config.toml
n_layer = 9
d_model = 192
n_head = 3
n_kv_head = 1
head_dim = 64
d_mlp = 512
vocab_size = 512
activation = "swiglu"
norm = "rmsnorm"
norm_place = "pre"
norm_eps = 1e-05
positions = "rope"
rope_base = 10000.0
rope_fraction = 1.0
qk_norm = false
attn_scale = 0.125
bias = "qkv"
tie_embeddings = true
parallel_block = false
init = "normal"
init_std_qkv = 0.0361
init_std_o = 0.0
init_std_up = 0.0361
init_std_down = 0.0
optimizer = "muon_variant"
lr = 0.00736
lr_mult_up = 1.45
lr_mult_down = 1.5
beta1 = 0.95
lr_head = 0.00541
grad_clip = 2.0
warmup_steps = 200
schedule = "cos"
final_lr_fraction = 0.0
batch_tokens = [16384, 32768, 49152]
seq_len = 512
doc_mask = true
train_tokens = 226600000
steps = 7327
dataset = "wikipedia_en"
Each number is 128 + 32 x the weight over the matrix's rms, rounded and kept within 0 to 255. Layers, rows and columns count from 0. Numbers have three digits each.

# layer 5 attention output (transposed), 192x192, rms 0.144, rows 16-51,80-115,143-179, columns 96-191
178142151163094118126157115136102105102133134138085098135119114136137080144154123089146145124177129108162154092122092179095176096187117167128172186122123065161154162137107142135182081150118109120133137151137128124114110135120104120151150098141167112134065114131143143139065114159139194143
121068136130143145120156112194090131092101139091142149116124145088175077072111169159144102144125140045118076085221124158118099071118065131111126119141161143116100109125166101160144116114132161049197175169112130099086090111127120101075195160105158170136126182102115110140142099191144114073
105138103051132130198136093109152168151098144094159116132154068087110120157109099052116127099116135111102136117081102167149163110134143149159139141174068150112073132114133116114133111155152093154148118144079161131161185168143168109137137128127106093118162089107098103109132090155173123134
125087195172136124110125139179074129153099096151129139144109151167149168151129104138155108122089096145163143099165131144148119145151130144208122154118092136140206183111111101121138108152098054121096189098137122111161106088161137118123151114161189153121127148128109123145175148141114106142
113164069077105099164173140095176085157148132153127105090158143071128110173129127163146126165098142209138055058143132114193136114106121121104135136128114041154096116119142082113094139134118158154143085137141178155151109147128179186136094156147160167121127130170154092151130156069141131068
140142180114167111119105164147118095161097069177114116130165158105107135131125152133168113119092118058146155091127133157179144146101128169145144122170090127132145090119138113113129108125156117129140145174137116087124148110116115126143109119155097166190126119148093128141143082136175116151
162139173117105127152091161167135131167125167107166145175135126129142134120108118104157145209128121090138136146119136142095147170120154131092126167119121118142113079116112147120059137182119124095100115118082115101168168133117104091137162157171159141167081140106136161127142148092111107142
132131124121126076124117127098134118173126066107175034090162142064133103139185113161106100111087108116135140213101106098119153183104135094109111085121078031131114146069143137130158115082159077095061126112143093120165200120139134068132091069111130127076111143171137128138075120152176124086
163109144123079152132163136139092126179076106087150145131118121174106117111076152145107142145137162058168164108134100078140106094137117156128145184118131176103092084149170124103166102110131155169171099125111120141107092101169136179137140155114110159106145122150138134184154125131110061178
134113175121058138086148117162099076105123105133140099120173068116129087080084124078159140172137139112134140084092143119137078117107132116111130102128155100157145107118135163172105150083134107061106136079117138132142116058112137115114114130130101121127130110100103136193144110146146127096
133158104064102129082144081154149117125137206117138104152096106143135139136109081156142075138188107150103127165131141128137126105074062094142135124152167161131154126104129158145110117161122110107078173092086145095194061132104133149101150188191148080135204128153078154169137123137170131135
127071147147134118096138156101075132162079131107168110157153061174130124178145130084118198104084178115112089130153110125133150120128111169082134189157107141128127127100099096134157121095094154151138099091127105073092120110117067130168089125146109133153128125106161128120149181102092130164
110157102121188158112147124116135111106134075177121118149113128131155140103149111094118111208122138177140093070189153131145123087150106116128105172129121177115143111190089152103080081151153054106123188150180125193134157152111129085105124077177119119080117141123162141130146086141118106129
120083143149095109131161148111156152154118151143146140144157104112120109165146126190118087152135147078104158115126162127137079125138079187154161156101155034092137132140153122101074144102103098124149117115118146112104113089123116121077103177134118102120131124125097141093143207087152175128
178167107125113151133137130071126194178181135209150131163104142157088133116114140108150148090127137108115189144100092155133119107155156181125118106118093084119136100111129129066073127138136105185105112118186108107160135124084106123194102115140052145141132117054118202129132107100147109056
171150135117136096070099169096116085100099046121144113094120104210117136129097179151155169101174137093110156082117178091139180160125133125166130107145106201057222135142159127109092110110136121139092104168164163126130181167164131142128168130173123112118112102145098125153141136121137091129
141094081151155122113154164147168151120100171123146141126141157146154169106103106149157111084079111139124166055131109164082153166138134160109128129122156047125155144153102141124169160173108193071137156149144165126171080090138125097142101093147125067145126115130130109194088110137122120146
158113121138148154095105109104122183215146138134113180120142102127118146101135130164066125178162169146112120122157150091123178171158127170145132106141104119147166078129097133155137161132143148142199155099133103135071152094161119152169105145134104142129167114108138139130140080110151108135
135123146127151146150139154124122119106109154147103123168139195171132166154112130144127115178087141102126150153201144110086074120093141154179180128114178096121083160115129137164096159168138111082109107132100120113116135114167095135138107162072167092114097165152127133095140101157138183090
137116101175083147145097119127155178128105130102089178154135148156112068097130121110152089102150081134172104125112131137144160124116105165105121190119135164119153122086152111125135104089097112139143152126136134154135110122092169066100113131111125101078080108112107134166145170162171131180
073138113194100194152188135106140177133123129128170132166185148144128116136154119116146118137123078128158165141130106150096103145134167106110137092085112110098152152114078167120124155120148125184077085154102089125162156116065146130120030160117092141114132107096128130089192097139058098152
171134139087091138138094135089133113159086151122152130129105163135104130135112161110120106174080146088164099092094132126090110119121178124138157129130140156107154104128111181099094053156122125091142169098157169173118139106140128162128128105122093106125143077091136160133126101145122101139
134150121171188058144123129104107126120173104116114089081093110116190130143142126124120177133089191151095120135128120166094146105105165140105106124148101141133124147181106088178126063103130092145159165181135095124142073134143176130108133137167150153074151089212147101113125118163128165067
172154145107131163111040133126070082182133136122083127103110052111190089107146108126150136087135156089125162074128097146113164142129146162127084134105151085084126116169121132161090122167145167150078128120135105169153131148104103118149148132113132149098142100073105193138189125124113074132
079103114165131130147156123168147131184056036161142123175167162079099149149103112172090154154108124136129072144157150130118136157184120079068107185200100169199144126193136169108141091117152130161176143170112165114144124131168187135126169158106080107126087103169130084160101153092099094154
131111140181089142149137100154131099160152129120088152107074160041135141132140117134060148137108155167129120104139105112086085157147135149176109074153158091118143147073146122151135129131179104129137119102166103145116114112144075140098181175124155132110135137093156151122157188149138121134
089083140158142153106178188109170124112097147164143131101106109134099184122097095142076105068158163117114113130130154103136112168128115154111115134133105118127102104130133151098133103123167125089161130185113094105138140080110126174144174151128138148149194131215104153118137178204117121181
138114115129117064117154179136095073097139184167122140124132058150138120152090099120133136133129129136126132128152081049157104080148152143145151108136123122102151113140162110110163093166167183132101178172140094091131156127117070098172202131110108140186101100108100119110142155046137157132
117139058101143157126164080148141115117105137095089147134117093111117136107138135157111102085147164099120138124125115138142117155153103111098180127093081192132155180091070136167125105157148152114100164140095135109125134150178139164169146154134148094175130133172143152139153122159171104106
128142129165161135085097100106151107110085136126099100094129112126095169170095128112128134161139135121145117108054139112118127144142116111141123116203136071147106108110091143101116166158149156148132169095091102136130158074209140177096103144104088124133152130105157124081150141099113134093
151085070088213146107130167127113165146174090135105142129107146164149128134101113157222111111109143156121090144143115143135146092119126116097148133112134090093138150215102122145123107123089134135125147215154079108074126162086155182096106124144157084193093111081066147137144105143154146150
105047159156122104150148131149133190078111104114129100091147098125144167152160117155151178111139137139138138109125160158165116128092099136146145197138187147203177163136110145158143099125155123134143115131067136159088118115149122069118122131080109132138094136107170158176123102181138156114
116112150092073180124148151100108080144148139118173130154129072145167163092112114111178134158153099127153111151225155079122095104079150163136108154096134142104129126132095130160161110143159141178111214139140158137137122128156089147114108121137164158131173111147129120128121097166146156154
188098082189182195111140115125146144080180088126113135129097123065137162205126170100101130150057147165071198138098165136096093155108148134113146094116161106160126097156106088157081139142106167134187145132126163104153091133150096120113135150131152142166114118168099125193165092120118161156
100187098132098147145145133123125165187099109128121088131154214100110131133140146167114093099172106102137109155143081114107145121077116135136130100115083053105146112106091142143177200137146086160138062126159160157111134125106188162120123091127127133138079140115163165146127110162135081131
122165123079139124082171154057122148092090145136175148107105081090121147144113156150129168131178097111099122136114148102149131186098141116159167092152137147146096166141121115045135145160104169091081090104148107153112186110110120174133141145129135150159099134089118141155129170110099090153
127148127116131124077096086199096189100131143136126087147165211116126148105144051112109152169141105191140212142129084106133134166207108116108131109111085168084092129188140108154123105161162182095113118086125075195124128073088074125137136100144090147140122116100118161087145142138159089202
200143105141103130154180125112143073168124117153143111117076131147101086155135118105080158117128121170125141088145093101105159125106133151122081130139092123127127139163162167108109199146143184154101133084180140144115158145101065142145113159167110101075156137144142155167080153060122130175
145101171099170054137124121078115118157126100137177092125119109198107112138109135143122122166120122127080101154161162096099110133156195140151150100152090086131112093099098120091165116085140124066188111107036158103110196116087126141157117120125093113092072121174112165090092121103074105114
149121159087156107158135121126109140095051166149141088156132149107132123197178118129099160177153157181156165206157153107116034089138176136141096082148170149120140102106097159131148094131045102123114130088139137092090116199103081145102104153102086112132133108129213129170148141146161053045
114146128156118052135071102161103152152152104073101106163187134112144169156131096094082089129171177117056135141112096099187121133098112174140078101146095135070173123125149114141148118141092025124042107054155099097175115088181103152174144132146078109055152081169107100112116108172173089085
068151098127094156158138107073150125171102156134142171078209094179116166114083098201122081115130141142144121062135170115105130110123150111123097096110135112090100138098097113174094150089113149134165117133078158123162073146079163147196163113077151100093181134179157157135141093135150133124
178134130121179102208151076110099063122151089126172137134124111149109137136142185132138138074190096107109152117190126131173083088063168120119111103095108119111161176080110118066167110113116080164083135145113111120083114107093108105145137158148098094154168120124097154058104128114119113120
188125150188158131135125150148134099122133115069108176137143079161145110159156095098109176103071125184150125151184136170130114143092160097123174149125208174132117068133165166099102086080149157099134146142184171179061137096083160135166136163118079088131107091126152235105144118073147082149
106124157151153106089141167099140131103059052066156139119140123082129165069184084162172085087078143131096138173113140137180100137124072138170107119178140147119095105211120163148121088056128129092124143144159127183096163154072126096093125107186193166098129123122096125058113098130114145147
096155127118149077112140076120137120095182141115180134076127173075125120218171117079106191162125132121139084216082104154149110178130174139117121081076122165128104150088109167168100114119161114179157108141074116142137116104072092063162159114124178192174117150092219165142077181092166153110
102090089153126182088151180128085090159148151159093133164142113097088098158104097169112131122094155120102136132067099110161142137164132075083079151094087130169091156146176164116110150052140187132106111140096151105094098174079095134108139115061134106095055162160118064142177100152098104158
142181060101090133148109187187109091163146116176103149130092117114108128141114156143154132163142092080204147112202163146137105139069156098090094161156182111172096124121113129129123135155146144111140115131079078106123118115142162112106136127135174078116172100081078167181159219088121124128
099202127112081092128154116195079126115109174103107133122140059084126117106144150127119137172132070168165094152168130082128168102090117113166144127124117132148075126136144141134127118139152160156170152090156154061128167149183160154161119123151160087102181106083122177113121145126072117205
077080156129124134155090129131131092097120055185162206111120160123141156115170104130114116080198126179126073101143146137183139115096105064149100205135118130152159169120159157163111091107098117150163078119194121112074150121158116106161099089131124153145106164111146114149138080116163078128
113057104075206179145156132102121101110119107155149162106145171082078106106098107142085101187192129091183131159174167109118087135124096135122166133090129135122054145114087087186145070136158178150086155126110155165118122130099154122060148120196124101122110163123073107158107161162153104168
098073171154127087155095173088134119155102133070146142089150147090081108139173102163079113166125089142147075109141036136138140179136150114123112126135158000099124142084144117111182157139148106151049153091150101126150090154084131074114104134110161144145125163106185163108087149138194093151
123046227159126096153109126097120116154096140087079130206097107175114098113081138154150107063139110127170130140136114143137168145129157106072143118105153138120099099131124122127115138143135099186041102145122150158114098139099117111152103157142158113117168177086181127127105139114157067117
095085157118096157101144149170124139074151128114154147111150173135182103136136118154084110113135142151107119211118116164134153134135127147167160124112124104188084146038157097090130186121149127163096209115141080141176162142110094096203117101138144180141119133075133178173086152130103148099
138144147137094097161123105132121170061114151080087099127050075061148117172135164150116133090108140130154102072161131121130151120074139139112168146068118154133137196142163134173121136118140140162123099142141088120105150172123155097109124073161098069072102106134122205153137138103141129181
100145093092160156104126186131125110120167074136148126130204110139118180159080149144078208122080140125112045100137104160091148224126104192121140152062154146104132143128147121130078166144165160085173182114178138143169208205136114138106157106146197100127173173132234222096112194113104141116
154151123169127147153106108148144152143164104134020136133071107105114092149100155181101130130171152158144111117146118087061127113092187092055147048136081161133108156139150161080175128162136138039037089088139154197055071126085068103058142165172127123151214157159134169156151131112152125148
169157110166115170112083142066174122108120067055104099167164095158155181122087046119135094104113091151146120105104167150126126081094102177119142102122134088073115154159125165161108139148074109107158108203181112088098164127127138132130164140103079149178084146178158073107092123105121116184
094117181184145134088139124162038126111093108083189101121143103117081126133131155197182133184103132116140094094071146136144103166076099130122164116095128184184196082146077134121141099111096144114130067182122144107139151105213124172097097152114064135125108117125118142080077139108139129165
110179135108060081086147086097131133105183182103138132076164096156145075144129162162123098126146106151132065142112095129078101152159139096114102101104106135100117121100129166084204094144057105088160125155093121087099137144131096053054112174191119119111071135151153126197129127130071201111
155103095123147108147165176105131144119138147145143131089077143105143095114129177116144162177143098128166112194113120109097179094084116144094149131120208217163143130164159150091136128136141161144141093098122105188131159143155100127070092100206105120125157150127127171090126163184133113133
118120133106192161164122121089197077125112159112169124016113079168171147122093152074173152138164067119137132120154186147091117124089118143079138140110118149109137074148074136161160135161061120138134172144158092148137133123086100128149098108151100156113062177125121120076116096030067118151
049137079119098158055085119153139084117076121120099127081039176118130067090086047137158113134142078159113164088121140138155103085127121094182117167145115149114156108126156133153085155111161206153106159081206123126125075072100126199069116207110041088118155084093094161088136136122106138129
098173185111072130172106137115154141146162100091088106154144152171077098083154192099188131119133166201105120103131179137142085074085104131057093089105114134131122108161173148143082123196188173137153121090202087107123150133154127093183225169120176110093170166149135089077125085154159136170
193119116108087131100158116086134078130140100182192119089193125098098149141132091122175200147115059129124123081121132180166122116131101104102103127127138106090142125128129100142118117054053129148101097113172171071198080120084212133185120094111108145125112089129236132133111103118187114104
161116096130123040144139136126134126107060156124143137086140120091122123181126077137134121075144116138156140143111117171125156102162134112115135109093186164132136142216195166098157129102104059095139086110129187103169101144099144142147118114125125111094111140124080090080071109134068089097
180148097127115189089138186108119122106064183114091156184131133097178141127122133106101138154129197104063175064106092142093175127121130117172145179202117231152129081158169084162149099131123083092044117106136149116191135164115188088167119110153101097112131164109116146074162066119146112110
133045165146139155140107105201135157127093190095104119086106120141137131088109116195128093165140145120095136121074129127132191120083137140136076134143113110147142129176094151151088145119081052109115142216141113142087129075162129155113130160134116126136076127158110119074173085080190135077
153097107110133041128132102172122134155136043149108110101119095156093092137110148092150174097129087123150106075171137171093117194119085162138122163126125147106116135134123073056084121087135074102134145118150156095175181128105119114159115112138134071112100137105152149096176123122097124079
119165120088108092103116128151213154151166110073186072122100111095101134165114128130085229127104097116116119085121140172023094118089147135111060077154186125093090131108133124113151100171161141050102169128157114160101126126206137150118118120160114102114102133161251116128182106087095104162
135098126159080144093111117132090119166196127082185100186146098116176109125165183167136193166133144136154116061096097116116106137110181095152124207138136163171075122196126158156134088106089179142126106119103096079096116115149089115165125169069057103093105131171019141100171115074119130151
111081137123177136141094060181172150147142156042105135153130138173135146093174116129147068156077143158192153129083201178107177106115169117134157124112135065166041109104202145162118140093076126205141139176084103134127153132139121178157145118077075092151234168142122088110140093161149087130
124107105132150183103104170129137114113113119102124132113165098135161124099150096119156110109132169107116132145169129100154123155116111177148159152104061101185153118103159100156181149142116122097092154174104097088081104149145157136081118166107105092108101137127132215134144195112079131145
132090129148080092146141160187118118142107132120113162131145094128146141121115192084139149108178118128120131105117110108128105126155146166135152130109126093119140128137167087169120116095111150098099119148116146108082160114146076106154146119168110142123094093119120177111161135159110106107
067155156073127125116143111146109135111159085171149133126125147160145120145140098099122101114090136141098098098138154120113112100174123129178188083119156130147120117171126183096075134152077156063148112165127139159107177164079121156196058139127150131183160150118073104082218110134114115121
153124054184084168126089152136127172097128156208091121139189125144133167154139155127133095075073090114185153194165166131128094148113120116111155165075180056141119163159123116118136145117147148118128153117161115162130135134114083233092094055140177129097114215141108137177097151122153169122
120149168150083142170116162139104191076086105094086154122111097106152127126105072083083135129149164141140063094118079138164139149080185113235125138136118066131185082163094124101131129158140136113135077130121162147121162136143138103075083118115108082097135144094128127106113133150116146137
137151142151139116161122163134135155094081140153138170172123162157149109144161126114106108148127129104227120098137126100044110125108134118171115085167132154147126134185109151193130166119124189126149158148136111110067152175125148112147143147156139152175122134194117119107147114093107156150
134110082103142125148195149100142097138121155138117139060146203079176168102138186171136068107036108125113114102141135171099118150106147090126075082147112030057122116053154063154196143080158155191097084147122137101151149086075117145123113074122100144167157130182102102109094146127134147095
129138165140116050064121149109154111105101180130086134146153107146129133147137080122090160129110168132158125197092126145121183167192099162143084107143130153091169152127109151139106128175136123094150095070134089141125212133165100129126105115094092146095129074144196137142142141166133114168
130116178134114107143173136136129111145169093115125159131112152136115155148170162110169167136162174099193172129136149191157106153190145105132119060115138129101138133092073138140154152165103176130134207124103156192148193080069163148077145121129107134134143104137118137120119113134120142114
129102077163137086118206157098156146126142115147104130121155099104151184138155099177203154139118132133093116119126131140099179138126116147073130195152158080197118137111118158124124128119126132133154159123121158154092150153130072139134169123155065163089116106131134184090154113134142105068
179143129149201102189102134111123116103157079151134096100114158131141156075164086096094058137145164175154127144094143150168255155112054078145146153115148111152090109147137084076150125113125122128109132087091171134097088107095114119133100173096162111166153141178103071099127105102121102099
148189113142106155094157114076100102137105143130128125104137121132131080118122161125179185112178111136143169079127103119092115128134148112097163151153152102105117085150150127114160134122077127175140149141160192135126130115134130131128104068099165155137104138162074130143058076151107121125
122166123132136110137119116168122150124153114109155161064126092085139178167132107130137163160090203171076110119150054120113146120127138162152117156169178146134172147181166066115118092092115077127101161156062159133145109132142122137138115118155152144132116198146140060137107130114103105123
087153030125122148140067148120160131122079075121136126108102107062126105134128156081106172156033128120125107164133134092156160061152112145090142093132182088142136138045135119169092128132106091078068075125099139150137152120127171107039115116169111139137148143132100108171124127142126150127
137125149103097167123139108087130158151113153064087087121160154137118128165163100112047114155108116082120168125156077123126117145154190103155134143126093164136142156152099150086073154112161087127094157141109096146167181095136146150129143129116123165099148089113103152086064114184138145118
061154151131151143157140143130088136133116157087169146077126143119170111111118099182138127148175136147172114097140107084198132117141088064152120069100165102205071124131139141106113135137085114170166124099115113117154103116126107143152148096132085202156115175161121203147163136098084084153
104039169138097172098125159100086118145099120161150142086140116153134157151127113120082150162159137088153131132148154131151136200175117106125163171134129253168045159135136154070111111089157112185159146167078144137156151175149134163151125162096143171082152133107126151162090200119135153171
144132162180117151191169138156181123117106132157108109144115117111111089114151120025101172125140061091130145193148103113127050093056153141072148094173137062125117132058071092120128098147144112110110111124079098100083109129095110155096100150136127172113160062169108197143090135179194116115
089062102145161137110126138102186125146106147107083119162116110059122053143114185141147143057102193083178153159182110164157069196114168170125134177102097112130179129143118121133102118149068124134126194112090104141132165176136131149128150160130140154162159125117130146120163143094141151170
115102135084144125148107132178120167136090147134157126115112115164197119128134126077132116114114103094094188120163126152192139144112140077153127144127100105117157137099145109166088154098156129122165150096121090132137107141148115112105179141127160139153106127125113081110181139142087100152
121141145087154151132176126148135171118112148128124111105154072102170133231133106144109157101190173126132070187134101151158137164192208113100089153188143175075171127148115081164137127170097135175125143113127126165152160190119137078135045122111075148155125110101096075159185147058149074135
160117139087117140125133168178141086181131090134167132128124136207153119140110122156189098145055137130152135160128135119090141143114124124137098132098134121153082121105118167082131121122126064142132167111127146203119143134120143133127132116155138112147113154114144116106087136077078072145
100114115185179109120168128107069115179095102119065178131145081125120137083203180130093177125171129096169174142106114120117119155129163125144142075145152103123114149157090109142174111119107136108126133115150116117178124063153101103165117143175102140141143107138069116125140138125067171110
216089143176109163084132117096174148151124140117146124153109101120120155127146161148085157134156114113080097142211146137160074168159126066116128125119166176114134120134109111120119159125174094182095144105176123134127144209119172098153145126112142150165179199064111099105130138115165124137
113067111105099124161119145133184115112144071136137109117098160175140152165142189126145173110172115120172113205097146101138131168127162120103102118121105138139195112132188094066166105131144136146169136147178164093121113138138131103157117097114152101151125147194095124105088161096136131134
087131105130146197089120135114112143102159089167132158124139157122161126094107166116135150160160069127198168101129157176115083152118161149111214094117152157133132133111094071090201152147125114132060123162153110112092133140138105225120164108127134172170108153125098159114103140129123160130
102150136115059181122182137152142124148139147120103084103090101158128119104099136124137067155116151126145123132160143118156163168134095121155119137102120133159139115159129165239108131108124129096120157171121187124073123177167148138122189097116211159107156125164129148132121089134186081125
184149123149125111142157109119131170096145093124203080119081140096162133163130132120102150157084137150159103145120161094156117128125145113171081101121094093125125150166125129120137137134172137125178062061131122111093149171117107126142123091116159158124136130139122121166131122102108145168
200043094129095098139115150101160153173140103109163107181132117169123137146135112211080159111192081156161138129111173143184101211135100171134143219106121197116151124130104142124088129134102085109108132133086134152104110113109144123099131109149129150125060153125112148174098183172099166160
140122159162125130118085133120089140076119102171194082087103128136099124167122125183126100118117159114141128133142137097136095093125096128158131137107088168166080103109124079073077102151091094103126130112057117206124128106108070096134150133104136132089162145143109110138116093142135113134
098135120076142097142167079108133142158161114098152110156085172096029120134122097095078135112200137166101085147153115085140141082104130146169110083153115182167109143149102134133076092154119114130095076125097140121150104161104079111137098086158108157136110099099102108165134117124106132141
154136146162112155129084143152154158150169152143126165116142159074107106108150137172064135102104113105166171119125167089122047155173182108149149095138165110166127094158102127142089108126170145133138052091142107153139176069118043111160085120138144134092133138127127132054153124101079106114
147062091146118064138073206115135100161074116129154119209149107096160098165127131109186174139170184073096109214147071130147165139145120090128183181129122159147111138156157078162178087170071132134133127119140137112131098095117196113105123109137165165182100118102076122153184131107141114154
133190173153150149138134205093139037096146179115104181111126163128196113124174152145133071125132128165129158077066090069106138094121108073187043120139109149099060133102130193135178061141152115102148093132145172105101127127110151210176170143129131136073151166133125082078159150079114149100
074074120153099065131102136109110135177090135154126114150115135097131119077180158074143116117079124086083093151135096137136179046151114128111123148164142051150072173125137106086153120083114147128151107158115099116150139071095140123152118145131141184124113126113124143158109117133176162087
120121077087137105068116061140140122149129238117151172113102093136115091116151103093071133163149130152129132154138164152158124110191105142072103108159139187147193133138129151081100114172097167051147184162087079127178124187108117106150139188093119063127177129046095096095150146146122183078
174094120140136153164122130116168125120157049181125144075131126115141145146080098086126128144166201085112128190098075193105151139155123145106145118109109151087102111116136175124091063082118155167126127104119147144132143119158156089171122123176122118137130117089112066150057101162118126074
# layer 5 attention value, 64x192, rms 0.169, rows 16-51, columns 96-191
132145179122146104166120096108145115107164104095147169100166174143255108139094168095058122107084154135129110122117123148158130159130155142158145194115140129163105074100118104101092095118158137091126112117143131144136107163083086101125131092162135158171159145132134056138136017180140075163
143173110132105159110119095107164140137127083093178155126127159129111180124141092122109132118087132128158184141151107156108091099108080122093129092124117131102156117124104051090099103125075082166166193115138128145154143134209212148110173087131127123180146103162108197171130107203095138174
120171175103106092147149132122126080163107142149159130065124174155106138111140124154124123120192117121116111209166151150060089221097123082098111100081180091129166129121109163103138171050144110147158101097170119119094132117105155161190188139114144144125126144200136080128173128153117100134
079166149159124157145101144121139102141105145136153127165110118134112103143112099140112084123096133143130160164133142100149137124129200089083083170201112091084197082166136104121118204217120170110118152175117104162156082135097139146096122138104083125193108088103160154155118124127198140152
091083113111139068137131080119094099195163133110116118119077141108109133137027147163147090173141109134125090101085197110122111119126124142139149133134157152092199126130131146112163105118123152086187090176105163149106120159085132150151115124143113113155169032165117135087082153170152125159
150184070099122076102110120126129105147169078170112160148138157116142086105140152095108083098066152117081175135163165131117004130079112178154203141129170158112065157083110133137151125126069122107148145134113143153123086101146076139078127127118145119140146152144090167107156150134117173180
111174115111060165102095141158136147153150088127137113107133055072184137148071085101112114096128113223146114113170145142070185153168111181125122164103114167102112186160168138089123172123149108106113166115184135134075162091095111089179097133104215118094138088154098139133160117097154141124
132159112151136134097158185113130116120162185202164167105083155147120117098142180151120103210118116124158142146114126104155096176123118189151102077120098155185073096151078170138094138137126127144097099147136133121136187176103080099136128163057152141121157090162142138178122166095090185110
131158172154131129131162109157158092124142108145203121109136105113129190098148138086138166108152133094112116118118056118143112137121151129102125145048112106102106091151158108083154122118112117076124149130124116100138121103137147076142135143109130146171130094069174161091114134154158103098
131119122080081163167068142116070106088121093115125150115121122102159074110160121072130119141164123126140170077183138118121215132113124077182116059137103117150142136103068125166094155135099060150144176158098143196198190126119100120100111138134078142148116133089095175120126113184165116082
126128093173136143084106104115112085142091127134106151132147144162111155129101117112103158075045186131138148119166148133152145123200106100100096133075136150181085109158137161122158145110100078113082098136103111141111099158121140087097160163118070108130108102094194105100075144104116117129
144180150052101163115105136135144167137169145104135109108104092116130139134091173149124187110153071105151108170076116150181161121109195125122122140070139147182144145141097160135163118108124088072113128083120175117187178116152149102100113089127095116147153124096082110123137126149108154161
155105136189090146133111121115096145097180117169094103134145091115078123094132070137132171156130115072155154178145143162092108105122125135130116155117043129131107134095123083134129165170143118177196142046147125164128066156129140127078127101159190069149102164193171110106070110146112137132
110177154158118150092097078081111172118114188091141130127155168118161189117105171134114150121143179115141149093159182166114096189128128131106115083120125102143148158113075090050089108126142159150156111145069154117140142135120159160116105124096078156089160138111133159062152128163137175151
108113128155107070170129152134104103181125136092166097117124139173055079144111179055192118135152114167111119099180088188190155081144136168143133107116121131199114095122106099111093178192083125118041119094111119114123096160115090103113113217149108122151131174134092109154102124120123078208
110148110092174166095173107226116120060161133144156080093177101094184113087139106131157140170183173086119148086135127122138089147140144127105124164120086187093104156151157152118131166118120155181098157172124141127133116103175139084095117126063116087128102121082129103157127173143189069094
085087152113151139115100126125131131099141084125120146161186145173124140154096168134120094148134123081140118104173091145164092073113182165191144137105118129181078154127157120105105145108108165121184139161146112190071095030146087110119146138134141105161053093108138108135067157174146168091
127164131131142104145141171146131117088113122164143077145092156132140095101129216130167109101164141115148155133170155065096143075130066119101133127109108104090111175131103069105142066118168152135122130129122069134073139148097139141112167140111121110122187125187132117115116137144142166080
051156185124137175184113167102112170146130160097150127160076101138147136137137125112135107074154080152117121103180154111077176117088113131157121124104117171112140134146151124150089119148119137143096114051067171125142132151117075162093134117248112150164137072158128107097122097081116114115
164157063095160129128181152086187069148148178164162056152086105079137105073113096133100167147093049121142186107069121118167122146157188091109067120106130116145150135081137129148090205105125146195159147121140167110135108134138140140161109134146095146104127133112131166123134197076139113066
115113134127123157137105180123131134141119170128123107050112154130160113106113147111159061144140142083146166145081086158064147090123111130124092190164172162127110092181131174074124123125123130137136149108125120141189110145094134143112113116138098109106143160138103119155085190053098125121
116154121146117115130172134085122134122103115121162093147144116123128148079138142139139098178117116124108155158119129074148122122123089153149135136189117122112102124062198117105156142216140127080179138109121093101122162165175134119157161150071170180125138118139176119088104142119104170113
180148158156157143178145156094133103093118148091092115151139084098125144154081071136169139105124099079144130158100111127131095138161069112097110090090123158150154124139141142106153099106158160155111083134176115106141100132159180153121096137130126152101163095084158139132098163142078150167
135166126146131193106090179148177131116154127112070114131117144140127099130139182164138156136210124197145143117160156076127148165108158157143148179108128158113129092137069136123103172141037174126117143093164165086131118205158141140113104138145171109095064144113181139146061127103091132081
148167081127158095116164098159099145089182145140140166093136154128144175024158128205141110144169140110169117128061094150099129116080140179111105150041131129130162092151140136062125114120171156089086112131131131108108090081132134120070128139160106071161115132081077153190128089091089092143
053131101087134181138145091109132111190144128073122155107101072181124098133176139174125072063120108090076157139147208120125129137138149116073099065088154121109147108115161092103171103137133121111088136145113142106130159134125138151118138138125182103099126136155109122127092159102102087107
124092084122113125116167140159135133207096157093158170151193115061126102103082117184094167108123172148131179147149090168064114101084120098118115163131127123122144091102136043144099112084149187086158092155145095130124164132113129155098142107135165055068151106110126088096110156139144157174
162161156100138145141112097117167149101144155090102116128212128093117152156088180115107133100097125156152175166142108142045146195120113165110113106095122173113157136133115124125094113122174172133074155108170143143098132146131134147157169208068164144118110214170155083141135148142158083100
146118122105132129143135122102110123090085095119072087137152123106106098170209125167057209137115128122119155147153144154159110102118091113137132037116054116107117178130087175064099173176117170146142103140158200156147134080121148106156144143108119127102098101122144110108120167067150143164
134154109095104076097162153120120127105227126094151168106194140147130150128122099137160111104175133104172099149128097118108186104097105192084171109116138148105144089181141135131122177203079164176097068149112104135182131089142127117147056218108108128071119093113148103116112127137155108153
182124150139135123118122145145111168151137114154146129157153077154150130139094108108132136246067117104130136135115126136112112203132085116079122147120154132116125085121152091100095133119104162147186129139103143089119071142135149107087110130130095123120193134147161156147107112117096076118
113137176125083126154168185107103183070072142147105085107159142115140094087111097153099077132122103156185089117124114091107127132148110106079137117076143115133098119186122146143096114157099121087057150164119149139132157123144074110162082100126174162143142133148143172114057111119071192124
158198165092150113155121167128106129110178136172090158119106117122103140136140146137143183086121146104123159103156126194197139167130148132131168122175162138131108145161101142171134144156171087153164140174131075134166143095135163195134110135156184107122092183152179142079125102107122138092
127154148087115090152143190123160151125138073136121092060079157138100132159104107184083128172135065147169116117081126217142083128090155141139133117134172117073141151182129125163162090150094141114095166136118085140131156177126090169116156104118155215076108147142078163083106117092126152094
207108149179151106076135146112144088125129150111062093098157128150103195142136132160147108151106104131187084166150202132130199122165192100112071138183086158121128131108071112150089138109115162138140084076123101119078187133178100134095108142093128101123119038125089136116106118092139154113
158121035092106151138083123154142160150121137126186155148155137112144046124179128159083062196182169134162100165118107120107133093170097174121203181112118107167142119122096167110155100123162091093115116118125128128159122120160135097112115155068157149127184131114176108112170141142198120095